Weights of a small transformer language model.
Training: a variant of Adam for these matrices, 215M tokens, 7197 steps.
Each number is 500 + 50 x the weight over its row's rms, rounded and kept within 0 to 999. Layers, rows and columns count from 0. Numbers have three digits each. The size before them is the row's rms in percent of the matrix's.

# down: layer 2 MLP down (transposed), 896x224, rms 0.101, rows 478-590, columns 56-111
# up: layer 2 MLP up, 896x224, rms 0.109, rows 479-590, columns 56-111
down478 108:483603529498455456502383542474453500524598555557426472448528529502560507534438431487543460440508517389489541527545492449479558465515533485508561470584521460460480499559
up479 117:539420423427441493499507467544564489468513539532507511464563480436457407465495517522430464501553609497546516443484570508465482510530495522499448469499582436488509341537
down479 114:413495502525499517491552510452548454469594498624573468494457482498355452594489477511493512455515379443437507465559577519499516490535477516519530445463528572452511504525
up480 099:439482489477546498558525504461509450499532486498535491490520559509519526543371419526485475434506476504515496531519536472479566446439484472549413465515530569524485426513
down480 095:572499515470535486479606447511475513516392494567431511480474473491425541455528574551577550513540576544573483442516418547555451573459506422544420470464465479517501518473
up481 103:442483408510456548444513497575495493463545516547595448551471466425489503497464494633517493517543468449543486484523475455350543386458487476426521530516515545528572523491
down481 101:401587523596559504550459479442488565554494517472432589525527484444436437521543513522535571457585573583538525572467481567590465519485465514544502542476552439464509510577
up482 095:461544552442508479522441514507622536535543467544507481429584526565466480499435462558537481469517473527464476479494535541533564469575536545462549466559508526491582485612
down482 095:523495527511480440559593610448408518399511541434593528567548485472586461532533435447490509508529571570470493518568536462512433550443525499496531506427520401421454514485
up483 093:428398527473506418496605454498533513467459472481461523455561498605493393495509477533429470559546597516505417533518512481567490441495458500519523479572480481480520441579
down483 095:513509502492505563431460477439473483537544533557544462596505484411689521424514445519432506447451517528546552462476537514489561545477526517549514563404502514511522467481
up484 120:513490484462544530601521496569590470532443532526472452521487512557484442446419379483520518454442509383498507492433551522445632468603515539477463508433545438577434521485
down484 111:451501444612592572527471526442519540543506459530480498530546566564495427477549572494529445432445520472452495397424373492483441550512491555499527493471540427509392394438
up485 113:463483418467459493474493504585456475524334506583485525503488571564492529536463437510580526493466444473561543529510527484512683549538439420555549344534470514548456535523
down485 110:437485454534517437487524486544481537503585509419494431594610587554488433497515494494593467509495517489376431485450504499466532531462525553488520560445590526527585530483
up486 104:419531527496533473518472584516507417436434588517530468601510620444469448468507494437416452454517493511583487537483542531489433472524584531403417454418541511560526468487
down486 105:535524503542531463565551508484569402558457623550530558484526510495500554460545542492581551503451606513481477439497457538517615497553441453477399489505541455514482487612
up487 096:453508527464447523542520502564460538406468582555490516459513544448484504541487499538437509545520491503503440538467518483581545527424381465571487379602497456501482495499
down487 100:519605453576530446514548465470521533492501461432471494500553517586493406496570557593552429545484562451517508475557559506517460509490525451461539634450547447553481457470
up488 092:494523526461450461442526517536521605551478460515440405534488500479496467496456368539460420437552485446524466428531598525413454534602468492462608498444530472486504481484
down488 098:461446448580541442591594455427487408434377573482557482498437493440495480397566589434515548555449527514489470612485489439511522543492503544511492501489594445521506493507
up489 094:550535409477494453500435570510509429410465523492596546438504496534474366422512549480540537509398507463507508547447437470553553545556540526477451477567478498488505583476
down489 097:483504378563457511435484482523512480568561469468472443459540565512483530441414523530531490435558475544499479524518499500459427545562523494563524538516456491485503467572
up490 107:509588574443599537605360484449522529462508568457497522558499546478476479548586461429551570541474502483514545561501517493589538365484561458516554515546503519553515483457
down490 105:433445434512488501519460493509490413512535474491456371417448562419449466513480561494379464560468384618475500551436556517522492540501543533455520527572590510361515496492
up491 100:515544473465434544589505474477576494458522458472604432481485508503450511477524488481486482565549563501571440493477584442533481523521578501501582456517544540481545547427
down491 099:496488518540531487491628530400484654384473489465466420491529473542489484417502556511536595511465443508550464461407507467482515596514450476544548563457476439496488441421
up492 105:504525527409523523526487480524437492466473538410569454497461482597487398517486459605428547499546423410469554497487590449449488470574486561548587535537538550519543482493
down492 108:511547431609391424428563463499496458437445530438427498440482410416590455497466469448462523453481516609465495472549493511503505536499509429478482466497513504510494565458
up493 130:526487513445462499626422471482568476526433552491478507398498471456422407450543520507428486537573582504582487514464510515429503459516494508539544494480594443533511376549
down493 120:468463500453505535442437491465548431455573517508444407432444424527379532492500517506546518484519523468410502490577569474455464389448490457501457493522430513503559502558
up494 020:608545459471547530543422585555563537483506548470488529519456560501500404415443376502465474577581533439561522527528520454460548505487528454523450443483469546579498513526
down494 018:510498614548559512428491470455591581482395605453533572529548527523591570517530513552532495391474443540494602439498571509561486512544472491469516457530443520520507489473
up495 095:453488455450440464509441571541377461523444630563544483424387386460497485394537434486522443547544509512449453484456488448468514429475500486450405476547496485553438512496
down495 100:470492529525541596457573434454488505494502443549423502484418500528496442456516464617475576413479472509463457528521451498516479541583589492590502500505485465435664495585
up496 130:453523512505465594456503417501514485547481488406439569487559462472379535531503518443542491489442454427471462466515524494537427453542534482536472421549377551561458511539
down496 116:495442561447446583552443588487419525584614607534448535445468510430557529568575451561500495557527466457488577494530479535397502443535526538545454527585585529477464488482
up497 090:473560563483478448493486494459381439515504541478504599483573381506435470494495481515486490509564442501489515496476588585507512532436483458511489496489534550443558455589
down497 092:583494434528566466465496555543498529513498494472527364553530552449445554421575534558557556598427461536457579496452427477504479546474503527589477540500433469550452584583
up498 092:431542530449531501481499446469477494555491467392491466558503506519419500541493534536528568516500498484586503523576510514572463574518501526530558523493461403456454405600
down498 094:559510388622456563486511552541454444552457572475550601468494487520508562511493518455398488410469458561406505511467542489492511554442523479424483453557543552514452587508
up499 102:491519460439517430489565527426503498468463577533487616440493591462498539454534442497555584565441493495468460540519445511544532402445572554488399385565475495480528481490
down499 102:525509455465548590541492495467551461501490514536497512509378604519452569493509460546452553436515362511512438470481536579441539504513512540492548497453447396492592510517
up500 101:516525488435548458466409468471468632467532499383436461436454486489442438541503511490502447489634399526503528603532396532489529435518469479493569461502574498489487475535
down500 106:573536527579519519462526459422490444479457443562498384485509576539431534479541429443622508531523550349519406490484509401492456483438528472543394532521463409595456517510
up501 089:527529553506524503491366528576521585541543551491541534549546443485499530351529534531517471449392468508536537506574606516422514553409478456538457495461527495605455561488
down501 091:416533590486510509589509531456577467546455500447505508465516525567549474574527546495473514513532608529437462573533454498461488548575520495451540566559538443487462492532
up502 094:522564423488380413576526529597443477461453460532453509510570546543500528552414525453481484619430568463451585523415419551485549510456569514562524464550498447533445471481
down502 096:562475483434464440527566482427548458586522362478449547524532563590549558473536536570503576505422552415532465512491436465504541463515541463499458513505495473410555446581
up503 110:589543545453441577476508470492541549400496451467563543483424543445489443484487452587398531594464575504573515533445468569506470465465527458452482480447448463474509483556
down503 113:412480499586476508457469461448538429483548493605565557453527412546544520438513498548543558497488433544493448477422398566433494479541399507403461398541492479521484551519
up504 093:503553600508565568490501435438506500426527430421536502460526462513486513423561472552426531504516493480447494592478419502550420472451459532518407464525508546520463524549
down504 095:370488577440595566517442486579625501473530420490462427487501490470569513507564582534564620509576522531532463469501531533537613571571494427457498434469435456461552505610
up505 114:430475481496433498454422524480460560502504550537486519504466580488440531473518415514474579524478535424504539533523456487576528495484533531555513442572458510573433514572
down505 113:607538530506504467487540538539538509500493540556524563550546452592442521490455455519495509396524399483512507441596422492499412495537507525430484458403453479500380538550
up506 101:487511445484421529451441500491535484508544512481493558484488438481472452545453486536424516469525597474514489569561496470450405476443453491634499475496576511529555412544
down506 104:444468434527567451504435511608574441450561456525469459494472517492494392518511564500531454525500435544450493505504632515558554496503481456387421552536506507559405526355
up507 095:417453431497475465521446496439553534469462565474514510487486550445506517526474386477424499560610503511530579512416472468509596372423547427556434483605491495495421474457
down507 092:525521422541472567537594511535459481485441487427435525487526437438528456513469586454466461517489539594558557562528507426533463435556446591415436502602510490531564528411
up508 094:499450512442502529483516491488452451520411543445539468480532495424532450483510485552470586538631451483496514610528546540479431495534452549485464456521580523583474468563
down508 101:482561578571521505439426470436459556466489491464502398514463465513663532432597582508442480508492524441483510494549456512418477516468489465467496577446455501508497568424
up509 103:477535513486526597499523484586433501418497500416459538427491457460515498425526530465504406516478425494569527510464538549550550510548427426555474416523442398475424560516
down509 107:453464525499489498490489531461533574544499554478517441506541612564494503457477448360446489516478524405522443522507444426439521549450396473540557528501555479489343523453
up510 092:593555569512542544482435473513536535491494430533465625510491552501470469394540564374457522566462546495504536582515378471495400447521518493589492471611561607515521536609
down510 091:575408538536502472571604516542514467448565476538589523464593465535456511532500561546441562573515489448427492567485468431461465519511471494451533481440501436522496508530
up511 092:466595531447544527506521462488531413525534428541454412509578465556484503523445513584544479410522414438498601477491473398495517515608556520454595533501499536487511422528
down511 098:468469577507521345545588489531520391504546451485562558487507520499500502441516588515561414551503509462512562561514464558479598567469556541541445474478465545550420510504
up512 111:505598460436458454527540517551489422483478525512422512458542535467427420505466482532431433375469485504471528426573402574462448466543539437496551494593510534494541489457
down512 111:435421486512464520549468557461514466522568493490441504455588523429452491507538592533554498524545420459537484434519510367479524471436504443557432512540533444430552459519
up513 106:495548399477481414460493628481485401517520537383543458492443555482447417536514467549496511577536479470491498592483413454551435550499552497516507518526476522460486549485
down513 107:508492481521534449609473465443525451557505453517435551498384573632575535455454420580570496556465493506497425504557454452447541493538522636489434471500475369591433533484
up514 109:556471531454554429548470503439486518428513492451499546560537605520539400499503428484502549504534521468516484507468441518454470533513540479595562507485534655519575455433
down514 106:457451488560496494464424525472525489474493589486453484478496537494515436499442484414600554535550527515510537477513471520563552391516553500427455522495570472522513505493
up515 101:573501492480596507499488539498432450475570515569571500438433500507394460472551461462496416517481518498444454528540418493528475510529441514535495463450556549523497622424
down515 099:495515497608577438559543522518391462494459530501493566517499502586593534508420553510538570436478490580519454488548440477533499439487547536559454506553429437461625415536
up516 103:492424489489528605404500458541545509418383578538436525495528522481476568533410469536511507496558398503462605464578550436529463545516529546524522448545522492508471493471
down516 103:444594486492464543535476391500469497516556396433440542445525521547435414486597519582589521559457556412542564473430461461456478440554451435491568530508552547569504466572
up517 017:496511474449532536515514545556499510489417523474433550513451527476439465418442458425456522565488471396503530560508498428549500482533517437549426437506542487555402456530
down517 015:488514473644494509520511580385551387574467515517522436489517488458562500514582543489483345551506497476541489537507477458513455523453558547544451496478576414523562536507
up518 095:476578474472461553463547464596525407558472566487593428478551525463469469521391504440414523403540391481600495550471490543501522581547504543432532520492544604480459501602
down518 095:519481552525564444549454586421490453499444528455412488512455455523499522443554575540521413551455566452520517516497517578459480522475436451480502525527481459534593556521
up519 099:539522540485500473478546461579406479437515440498429514520609445548421512474459527518412482551492531437467544477459480387480581537571512471468392412510453451447465479469
down519 100:511470488477445550518436500552473513511498572560492509539457496553428421462391473461510598495525517528451401476526535526509456526500471440475584623525522560537447607358
up520 099:495533512419483542548526512513361498518461507444519552544520572509476472550484470585613513517501491460595542548496510567522501464537520440454537471511526509513551505518
down520 099:513489597462511531477511500538462490522551464532605620553558533412601520482473482539395477543486548470455441495549427529538463516380532490495482467597457446503444493443
up521 095:498479581499592470510472504515604464492464570442533439478483506386489481540487451447416589490503468523530461496610479455439484426505520572488447422597541575503426444475
down521 092:493478555473537482506377559480488474484454526525503454526437497494500571548527520513592403391496494637493522406471443502534505407497488488512475552431466383517500488568
up522 089:517528514462568459488443588425552439594484521402451529435514474500474534538496345479499444499578459450469512431572503391512481563534560505499489529481548477579494528410
down522 096:476498445540547452598560535499434510501444559576543452575457404568503461456532526563451456479529466480440506506523516538491477508422551523504455555506477508484512503536
up523 115:489512534480453503510535502503535482539577468493527562543434521548499494460441501533478457560429496390528579522510468500433503434588541520513546506432506478575490452420
down523 107:508423544469390535554443550561492486512477427481467458483450478523557555543524469615536475571570499599510504514474517482402455522582591602429469505501467505516561499505
up524 101:563527444496492398490521510545500517499493465518526480486552452552489509533471447480505474379540417480503431492550513463609457557500472477456501463558460451519415467562
down524 100:497464458508536448523459485438560598434557523484518437583517433421463434548522555532476405520496487615512519511516506541503590546483493485438554467440509536451506490460
up525 086:475465402547467483543499510528528438462435603555486578435553442466508440388484493489487471493448574518488417437403504543440539524622446462462538498461543444551517464556
down525 092:469385524510434510523486423545422461422464548492515409361486478488666538482426478449479570474558451597532554488472549450489487427517462393504569436566491475457405401568
up526 095:488459476462435457585458524556491569551499541538552487564514486469522518486526499560486460527511562493447560512521382440446501541441579505540497505518496516534555496379
down526 093:560517613529515477514472446495511395415493435495446463404566397568635504511491467473518500503517491666521484497434439547516554458477533495439487469580468503448531476540
up527 117:479575410360426451582503478476540412466511534551583453470505431509456491439420467533431493483478544492516584523514505462494544542436518515511537485504476486488553586415
down527 116:499512550518556465476449554541444386455553477563548499504520382475416467523491491556512515460484521469473420580443419517559367503563528518545504474560446511536495561485
up528 101:445458430477513452463449333436540408388473459451516428516589511554482454482499490512463516528495463427580534508564469447556536612405550458460409406512412483474536498598
down528 096:472541439431515576437550476532489568440441518508549466554422464405598567525524464481501426527458566548499516584548439623395494509583449503457426560472529503538460572441
up529 088:487449490450527443471420571576464477455468569470558573437530447536452336505550531481502542583547455496481477473539456433515405442514537461498543481518578511530524500536
down529 089:441409424538502477547475512484531542463550515512415453460526409545570487417481507514483393538447523524407476500514408434471523457489547606426489570514504462459451472526
up530 101:505529477541483537439536462539482521531515558478566493421524554548487522462505511464473460481395417477529419456334491524476510395561465525552472487563612503648463457507
down530 099:484485541477600456503602530510565543465591450499556487449619561540473448449500574556533556563438488418461456509528445505527491440472397510539529548569473569489531408499
up531 101:509574455451531482530502562487525488490468570486434489538407571490466418511525513380506597507506478513547490486481482431549497428510468407486440461505591612489534595494
down531 102:521553608484528441476472448464592537417575491460529548573545417532448510467506648607560485527446521552528519563519524487515500454551473488464382465502521487469528490493
up532 093:571499550460557590503466490504527481486443497454478494482574519437493415534503530510470497511543476480500474575519509529520475527563470555515523448503531505481518461562
down532 096:472502524512571467446444500494520551474450560478490436487467408460645432506585498479444492435497430577491516505590530467511400557483523552537445525494480516474447558419
up533 097:405514582467487503446440567479515477431477494480542368510503461443348403504539470511499465607475438525467429552438494552535447392407458542479456397602580506473372462552
down533 097:494526497513485555536481472560545482454508507496511443550418519514608537503383402477491500523445533594498470507506565558473539498618446580605482469487418504446559449541
up534 113:514523423458538474516572526590475490534495478556482502510581489440498512448510456520546523508459449366459548490525473552395549498484466504516452459602417534452406487499
down534 111:514585508577497615460569513496562602486559423507464481517495538461494513527555542478435525521455496504451460568477390543504493484455457480528542466449443425491526435485
up535 110:558456506481593553416483490480512422500483494435540578498536536532519460486565495441448591477507513523556484549442509540515458495455518603623497458497563537488544581592
down535 104:451586457618510473560579542510556527495566478461411518479493489636424570529414506598637558499462405520544493589505525467486467547555553491424529520435502601479448468503
up536 106:417519514416653473548506525519515485500562597454592515602470491518503437504522431556519519495429492490514506501527592501455433494528496569538473490484589523508465403461
down536 110:503471433485423453471549556432541428454487372547533451479505500467557565464440513526514530530442515550501507533475403472557504500587454510404426611447474572525466517444
up537 088:428487501388539470567446455567533452475459563462432547422482418576508426497573520528463539514495468491463488552569531452528489511488615509503631410553491511508528401480
down537 092:592521535482446439496495556491579562530485484481432555446515608479468500465522518526575572545515481505510517516406498548408564562481532448497477534588492465532467456537
up538 097:539544507491435563504506411622443450584404448447452447463514596453481484558448499490471499435461464476508507457400566399567464411530445420516459500559444521547510526518
down538 099:584401516465487365547551557540555566509633448499511478503595428493427595496500480484483479494461449500494493395561500465490471510574387460480535531610543537440489434477
up539 103:540502422471422514450460623506531463473491513470483449424538407446368520550554482520500517527545465467518512493384466528515561444515554509475516472647489525502506513508
down539 107:466492526476475500452488547548529538549487490573507594432480557465481483482486508511581451590530512429549504451467550532424478435504426419513520514370507579552552450467
up540 094:527452545509492506483487496435462507423539575538516521488492551514505490457523435375514494542523543558526541556529439384589549513561529613552513501453525617489530532421
down540 090:519479552465468484505516464577558523594592499535498468539453470454561522536455520517429529390538512516533425430453479567501565608480532509478508588546488520560455459488
up541 117:477447432497486473495572575512499462483485502567463515564531568521459454437495538547497499580504547489607541544377446340531494602519475467505532465552510508510486491453
down541 109:487517614572461445502647448467449479438545532480509456441529518475460495526504547543523579490576575450544512493407517536502439453534591431436583503520542572503510481493
up542 100:506464478479491549464513612488432449447448525488503426525430545487496494514503447519460499452590486488526572485467507550482483537476563492488405509461572422600496501448
down542 101:463468454415405518485450444447484501519490463485515562561571455509545563528515522583539577439489533500628411432439597578510423489565520566543620482541440418493580440409
up543 098:467521581492478533545433611431507475601501581368582374490532486532460510523560450512485505468444497489512529583434500480522562437506534492511531561525631527540476439522
down543 097:492480540450515510510553565463542481506498532530488508483397601589646551540460448510507500521554447519496550492470579475534527613522538528543567521545410532509517458471
up544 107:574523547418553526513343408458433485568532535434503488542528539453447444471527356442532524461470475478527530582442539519522502411575451444476501500526556467525494502488
down544 110:514479490529408487514576507491450487583562490524456501452568428452519529519497372542555427450478519473488537461542489498435450495500459410484528555478536428473524389491
up545 108:518428521529477479502477499590509409487467534468537486604502526477442471491407440531496513491492459443458575453551492494534541610581391471554454438577510470493467509508
down545 111:502531512540482500479473599511469493519517506560484521446437499537521441504548489544583421498442439521536490530467381558440485478457522381441575528540490511447437581506
up546 098:513474540502486504457528468505433487477503509463468466502523537553485480451469508534440576422518447473494535553414433539507457505550437525603460428558541508586437482658
down546 105:552517575520572491536381530425501452499431478496509505534516500509686478427609523484533478544485519535494572476514465429494431524512525515440472529435439484465557587430
up547 105:481599555394631508599393426444511583559540519477562498577518425551468428520460446521477521522556536502452588505514403427425516426553439531520561552546556431533513501452
down547 109:468531599526467543445510508452456388438535481548415395515536611449492512553482484489506514502527462523431529484449527512481470456520489566460601539494527569590529420484
up548 097:481462460515495438503463453647504489513494582529567447494453502487519520531420483504465459506598498521525486504439491490448534402532545569461491528516480545517454560508
down548 102:558510420496533533497556549412498421532473517537527502437463547518512500452447460511604575406457500454477454509559523526452548468452514455488563479532457449502516431625
up549 097:577555474481491462482481557501409584495557538431589487495468479492492508593533472479578547490516477442477499456570404509452459496529440510596616477530424521489515573530
down549 099:543539542490524507538499562519471476518518499585474546509447420469513546544562448406443467436513575370491496607508462382654487500512521580485485522511488524521491521504
up550 101:415456411489501433507562496590416517464497535561499499475529421575501462479447480461511478470455537461455624553482423469540586532588533538637485424519471497569458523460
down550 099:559618430615514526505488494522476414507499517514499470534577572495439510393569543531487550422549508526444504522547474532450502483481442441482509441564611443456485549588
up551 094:468514494471542485479585554532494554441566508484610467459525557461485481405502434472461401586388485525489564561478506383553465413444398563532435459521466534568479514455
down551 095:472512564450514478466482520449484512531565447534463491567503544488521531567421549481496497443545575614456500449490472555497533595530505450499569497497569492500474489561
up552 099:534506503482523506426572466542543537549449422463481484500449474467429459364544490483461461410531503496545424426502454450461434553522474473483503465463509534506610558560
down552 102:441488468525421524545451554488497426538544521530514444461554611572507505460484485428543432531504582522427446565440489495515563479601472496492465513404493457514440541416
up553 109:535546528526534539495437483590534544530515565560470535487506493474481481535509470501473510483540462507433443428429494484571494515575412417535499515514521393478441427560
down553 107:511516574506430467433598495568475413503559422406405509467416517477484473518550492492405516433567521440601507468543380477525462498430479450437469421487422465491471461439
up554 102:525542473493419462526525386547450547553419451547507552443475508512451480562555477462452460544512432543478509408434424527568415430545469449453520459568406518522425483598
down554 106:519457520532499397576555534502546513427567479558548655499429522641521506510471494517458484447428515488512490524568487444422505433465507477561580543447467534471482480429
up555 103:434485450484509437536546469464574369454489496531527456514384463542456461484550462483424485460417514410551499502569507543525551478548472486442482458464417539494546659443
down555 108:486486439553398501515575477576481547389494599481566542479527463466587452568507482523582467520506523612459523472437556467396518488533433434459506563466508435544406492486
up556 097:555583450435424571515486544488452540492433562425550537476481483493518511559472542545470499574509528512559493584435476507492542536535424526538477545490463606552591537518
down556 098:466492590429494477514533471586451516496549568466456487409488552559626434531498408467444596535489485647486464528485586536445491480538543448455513439547437488465435420532
up557 093:448476491477493471479523434533375517453402472468471460534612461435474451430515467413437420479454485485472471444511544517487476533559531512491482400460508547475458522576
down557 095:547468484513497533588454490481464477399508508504606494481423579488566511483486512569568532491485578573459520547472483535452525511566533438522511487478492422542454502455
up558 109:495444513478528426493508493523478517526513485473507512533427610493471445469525431530584484498463501509433533485501485430450433453459530519553478496584537562505585550482
down558 108:446593496524450582573571520446484423490514483521544475456501502481495460487508482471408434447509469655517538503503510545533512552388468531379503489468555500568497503471
up559 112:509589520479485513560522596508484550573510509468482424492453522488447509544495466553547434430541388476490633511469453532477558493606437471481543496491558461588535469530
down559 111:415592454571467449469549565493508353529412528482504487422494529488491584415472498506509533558550565510554516470498548516591486479484529613454445494494575471432564577523
up560 091:473411514415561501490511409511491443513427450579510575546555470467489436514478480529569564505561464508490512507519509529411523505473440506440382529452509504527522413576
down560 093:466522539490330480554543517546498471420532456481519493407541552545592462511512427478511566465480534594460480550445515499496502507511529463501508502473476539425359480394
up561 086:516540530490499577458493556487609493507462532494576532520530487489512532529379423526468509488539518474453605479500461518458572535463520469488515516441590495537545532486
down561 085:509513480509478552517519483411526510494496516492499517614512562567483523430564560522521426451525426561499434475563527490485527450547598545463429479464451555482543491436
up562 092:523523498419516474501488438528503569385584619543527428520508507545502543583413535461431493460469501476471497502510584436549542490493656569511511499528511505518537505393
down562 094:471503480538469536481632543415508498574434544512497558456464475421547422476506492502435435584587546543508394527499481572582487586476414532566503579415389482443498554501
up563 110:450503520460506543476472459614476498493546491579454545506556490454444412471513505553525540496534531508442516566504525483457469524543622455486485432495509465512542456543
down563 108:469557513539457551517501514519488507486509564512497530518519483500505524528493500457456552466622450555511652492495503438547579540443539598582440480471509525477511472522
up564 109:527583393434585497525511392493481484453462550452501420503556478527444414515495386491417559505535452481568538486510514535494518524553447537588540519460491424519499542545
down564 109:505481501589469517475533559502527481478423511511507488469416574545538507503569472538575581448467522632574501537475401427479408481525557432479503597600493473465527504522
up565 016:461515469462554529528515507502481528496404488488456574472441580391391492370457378505480485548527575471502478559444537496499495510505497440559523426516477453622405563534
down565 013:496438575453517501499451469467460517503498403481550493542467558608508461517558459506551534540492590522500475521428480443531545588544573506568538494548529579486531475537
up566 103:503535558432610523564555461500534561439598455420491472523527565501422445507559538520471595521473538461575554600501442491570514538488447547540393392509452512580528571492
down566 107:474553555490494472475522522511490568536346385495551542552485485486456489492488467471547443513572502524489434550581557431405558525395461464467534536520553535456549545413
up567 087:534526509471536415474455547515422495552474488521480597500398539577491535393487561386425551601434567496516551548508405359552475463475530538666418476499420534559520461518
down567 090:572475506510470450473526470493549503503525530461437528501479451520523502427584559486474488444486486496545491586500544569491475496487509468465462488522507514459533531578
up568 122:474462553468439494508531519457442559466461470575446593509397586560467495487547435555551534555449561415465515496468444446515467470488428393617507443596418520541475444436
down568 118:523546489421552415538577477481527544396567453467559508459482537576416552459483558437511483572508444527481493511564479416373559514448536521556520491439522496581494489524
up569 093:544526401513596539604439510485479358481527489445448504484463555411455503514482507574515504531552483520528515464477480456502518466542368473563565443627533553570566420558
down569 090:492380507509566526452448538476474532534481528600497474578410460447516493583526465445473461523535420579489481529418470517511399499400603470482479504525488473486448546523
up570 097:519496472498511400516496425533496536484454520421625528396504479445475405520549495490465476508438478506476515521477580530424501495493506464421478519545572479483538432490
down570 099:468548485486475634465511570489583592518506463552529464564493453493505532486437449506565521512529474509517448516502517505546384529416485501504523497468472583468456596438
up571 089:489621468454493544527447572485503422502430474415611560447576587387523433482502513445496565570517600474586449494542521562499426489453617413442575476467503494487518460542
down571 089:498509444546584526560481424547526445485507592529470472569524505572479573438588498517556478489482428604462530461511509412554411527518420580538476525507448439530495432548
up572 098:499530484468434560483547577543499514544463528484563487523490453483483515497528589476573515519567445459546548529453497557600490527572401418452502456575423481528492552551
down572 104:486428504526471424489527459553559599514484531535511542608471525494510499497518431558540490389523548417469435499566507533417478568471509543495436467339470496542449575482
up573 106:489584452500542531488469493487449530500510583458508496589546582449394433531534545548543544532559569477475545559492424543595545603468500440466428535544472447536600442480
down573 107:543513431455492520462593542501512465531560513475519410498463438494487431507442443512455506500415532505511585530425524526471421534581548479398511446502463529519481586464
up574 109:581447499462475579504490469558494535393539459512568470561506443458481465375564518512460416527460516456492425585486511391494465483508520532536504440472518486578466510506
down574 112:446432544518561536465492528446561555495559446580409442577557503587635512510474544402470479531469504391424537538535539528502584529478511511591580455480510495461517521485
up575 123:480407543436552535466538436513527444505539531406584454516519451482469397523505513503431556485504429497581584505552512475518563464580574572426545428490561481474505546546
down575 121:499492472545470532512487447529418463525402528500475562435518469484534567440450479532539484527556562424607477502574453466476503433515543522505443496529554428456495523559
up576 105:540473462495453479635542579545506478466452407435576558471579460468425527532445545531542555488501545503556464497467450606414493555515485519512520518585463409525528451514
down576 107:513483553409541460440550416486456528505501519544439456490463523553572469519535482487531486479431492472479461427475496583537522486482593467471432614498546530474552563428
up577 105:499510463450493456397402366427484500577531537470503478525522501563491403561479450522617542499552503417477581539525546448514483452532516527549508510548496554574534484416
down577 109:476559481510488483435503539531443481601411493486442490539486493496491446447533460429441464502498469461471486562434514503513482495633587471498427465445555499477455428429
up578 094:458454504418406478518552469501512533389472489436509508422559443575448509467570495551533428472509508470478429564538497522528509494456611542495405415560471464479476547516
down578 100:440499531502506455558457476390503478532504584514557445546487542494524455612546550444583499521551515483541555436572381487581531447504434509550530514620497519499544505480
up579 112:552428598488489538440463429427514489571484481534498505484469494486526498524403358521434566499540471474473559531537535541450539477581502559519504533581501479512454511561
down579 107:559516517472476479524485491543559444379570515440537565466513483443507439503584505527537480544428527504407474418413454460349495553459534476488448510514493514471436405557
up580 093:529560452488489457415464439622482441432488564430414494464539507511461508462490553405529572541449550503539476509385400423528445420481469522512501430486559514551495482497
down580 094:552502516524458497458442490502539455490581472430509518480466497449586507552425512467444488514460548491493512458507518486509584450486510496477510540472490498468559493511
up581 111:577575553427547432513484460530583531440470431494423521553561519485449465533544523529547485468514484494511463498499518519471479406425491461500529483507589517480492526513
down581 111:505486436442440559445404524505467550580544445565528439516541631461463469547398459470582474518507590522459464564449491468575584628457459517584442522472510440511443529570
up582 088:574494483511484492566391447499454530524453579525444525352461485469507494472515491404476390500473552520444502640489411481579447555416510567614545401477492377503438502467
down582 090:534492413515558417460498487440478445596571520447545573563527515507452516547535472494598591574513468479576514510524535447544618502483540484442525549510572553486552493463
up583 121:513452591460490473597480592524509422410517546410612475547428511491511438552576480515506487476450409474549463419464548569435616489598523548464517476517570504455563507548
down583 123:434514444542403482501480483468468517469558555487534507553474517443468522494526521534431440461536478569431555603457481486497501548478491534454494547500473518451394503367
up584 110:549508591476547591442493451519578495513490479488451593444460471545489550453475529510387608435474551495446511537505450524513502484484465523529477430558446413557535525566
down584 102:535476519566500470464534449516501432512413581485481481463463516534642535455530437480472602415476439495491447504620465583525396515432517563590551556461473456468444509545
up585 104:504507594477501528452521568468548560507441652463509519464460483563419470564558442479524585489534509521460374588548483476524607457532393515605626499482544529499571456541
down585 110:472453563496564432518442542455537554513503458482527513435474586451401472513559469455484472559476589414617541426454458538541478579425562425520523481591446468485520585510
up586 096:462542481510466506440441531491524455518477528451477549530362532461515509520406422607452584465592541482484492501522503523411473598479483486506499492537518506557458514552
down586 093:446483491477491498524517484517544529478550472533549492484630533478607489537555530466483414565503454688470522532557543423537473530508584507399487506490476477455528473434
up587 105:525546502465446556452535466521523498447515455482490473425513497429433442459482498512416493464452516382434557437415490408472508443579525405563484473534480502487475439464
down587 105:545537505474518609531522469482521546561502558487407525478409478498507501526423505540396562496484535443502487468585542515523390510500530550502494547535557478493442462380
up588 101:571477539497420506508511462607521518435510423414534502554551553467412483443504530520527532499466499522580528549413484479549508595464476539438494505566483463474543452507
down588 098:488526498424546474545526473523573572613509436532491494626400506573543447559535497560559537521510530456546553515488477553512471519638464535528474490498449533519478447430
up589 017:470520437481485586474468507543546441463496525503467535435538455496445492451415430478499463505527526429506484534506453421419501495508399404580419475484477554621415466530
down589 014:576565538432553501453563488541468513468464467544456492478410560479536496621528457452510523434485500553509492448570494531447471493471523538463593410471539502518497515458
up590 089:451576474497460524516434500489521550487554575558499539445496441525493513494485479514440521414505493525474456569561434400578538441551512431613437506587515480462487461512
down590 091:479468436512600548423492499510449516522457481410542510555533443472443474483547575545496530531511566536571506419503544487430497590440438476367530523534495468520538456479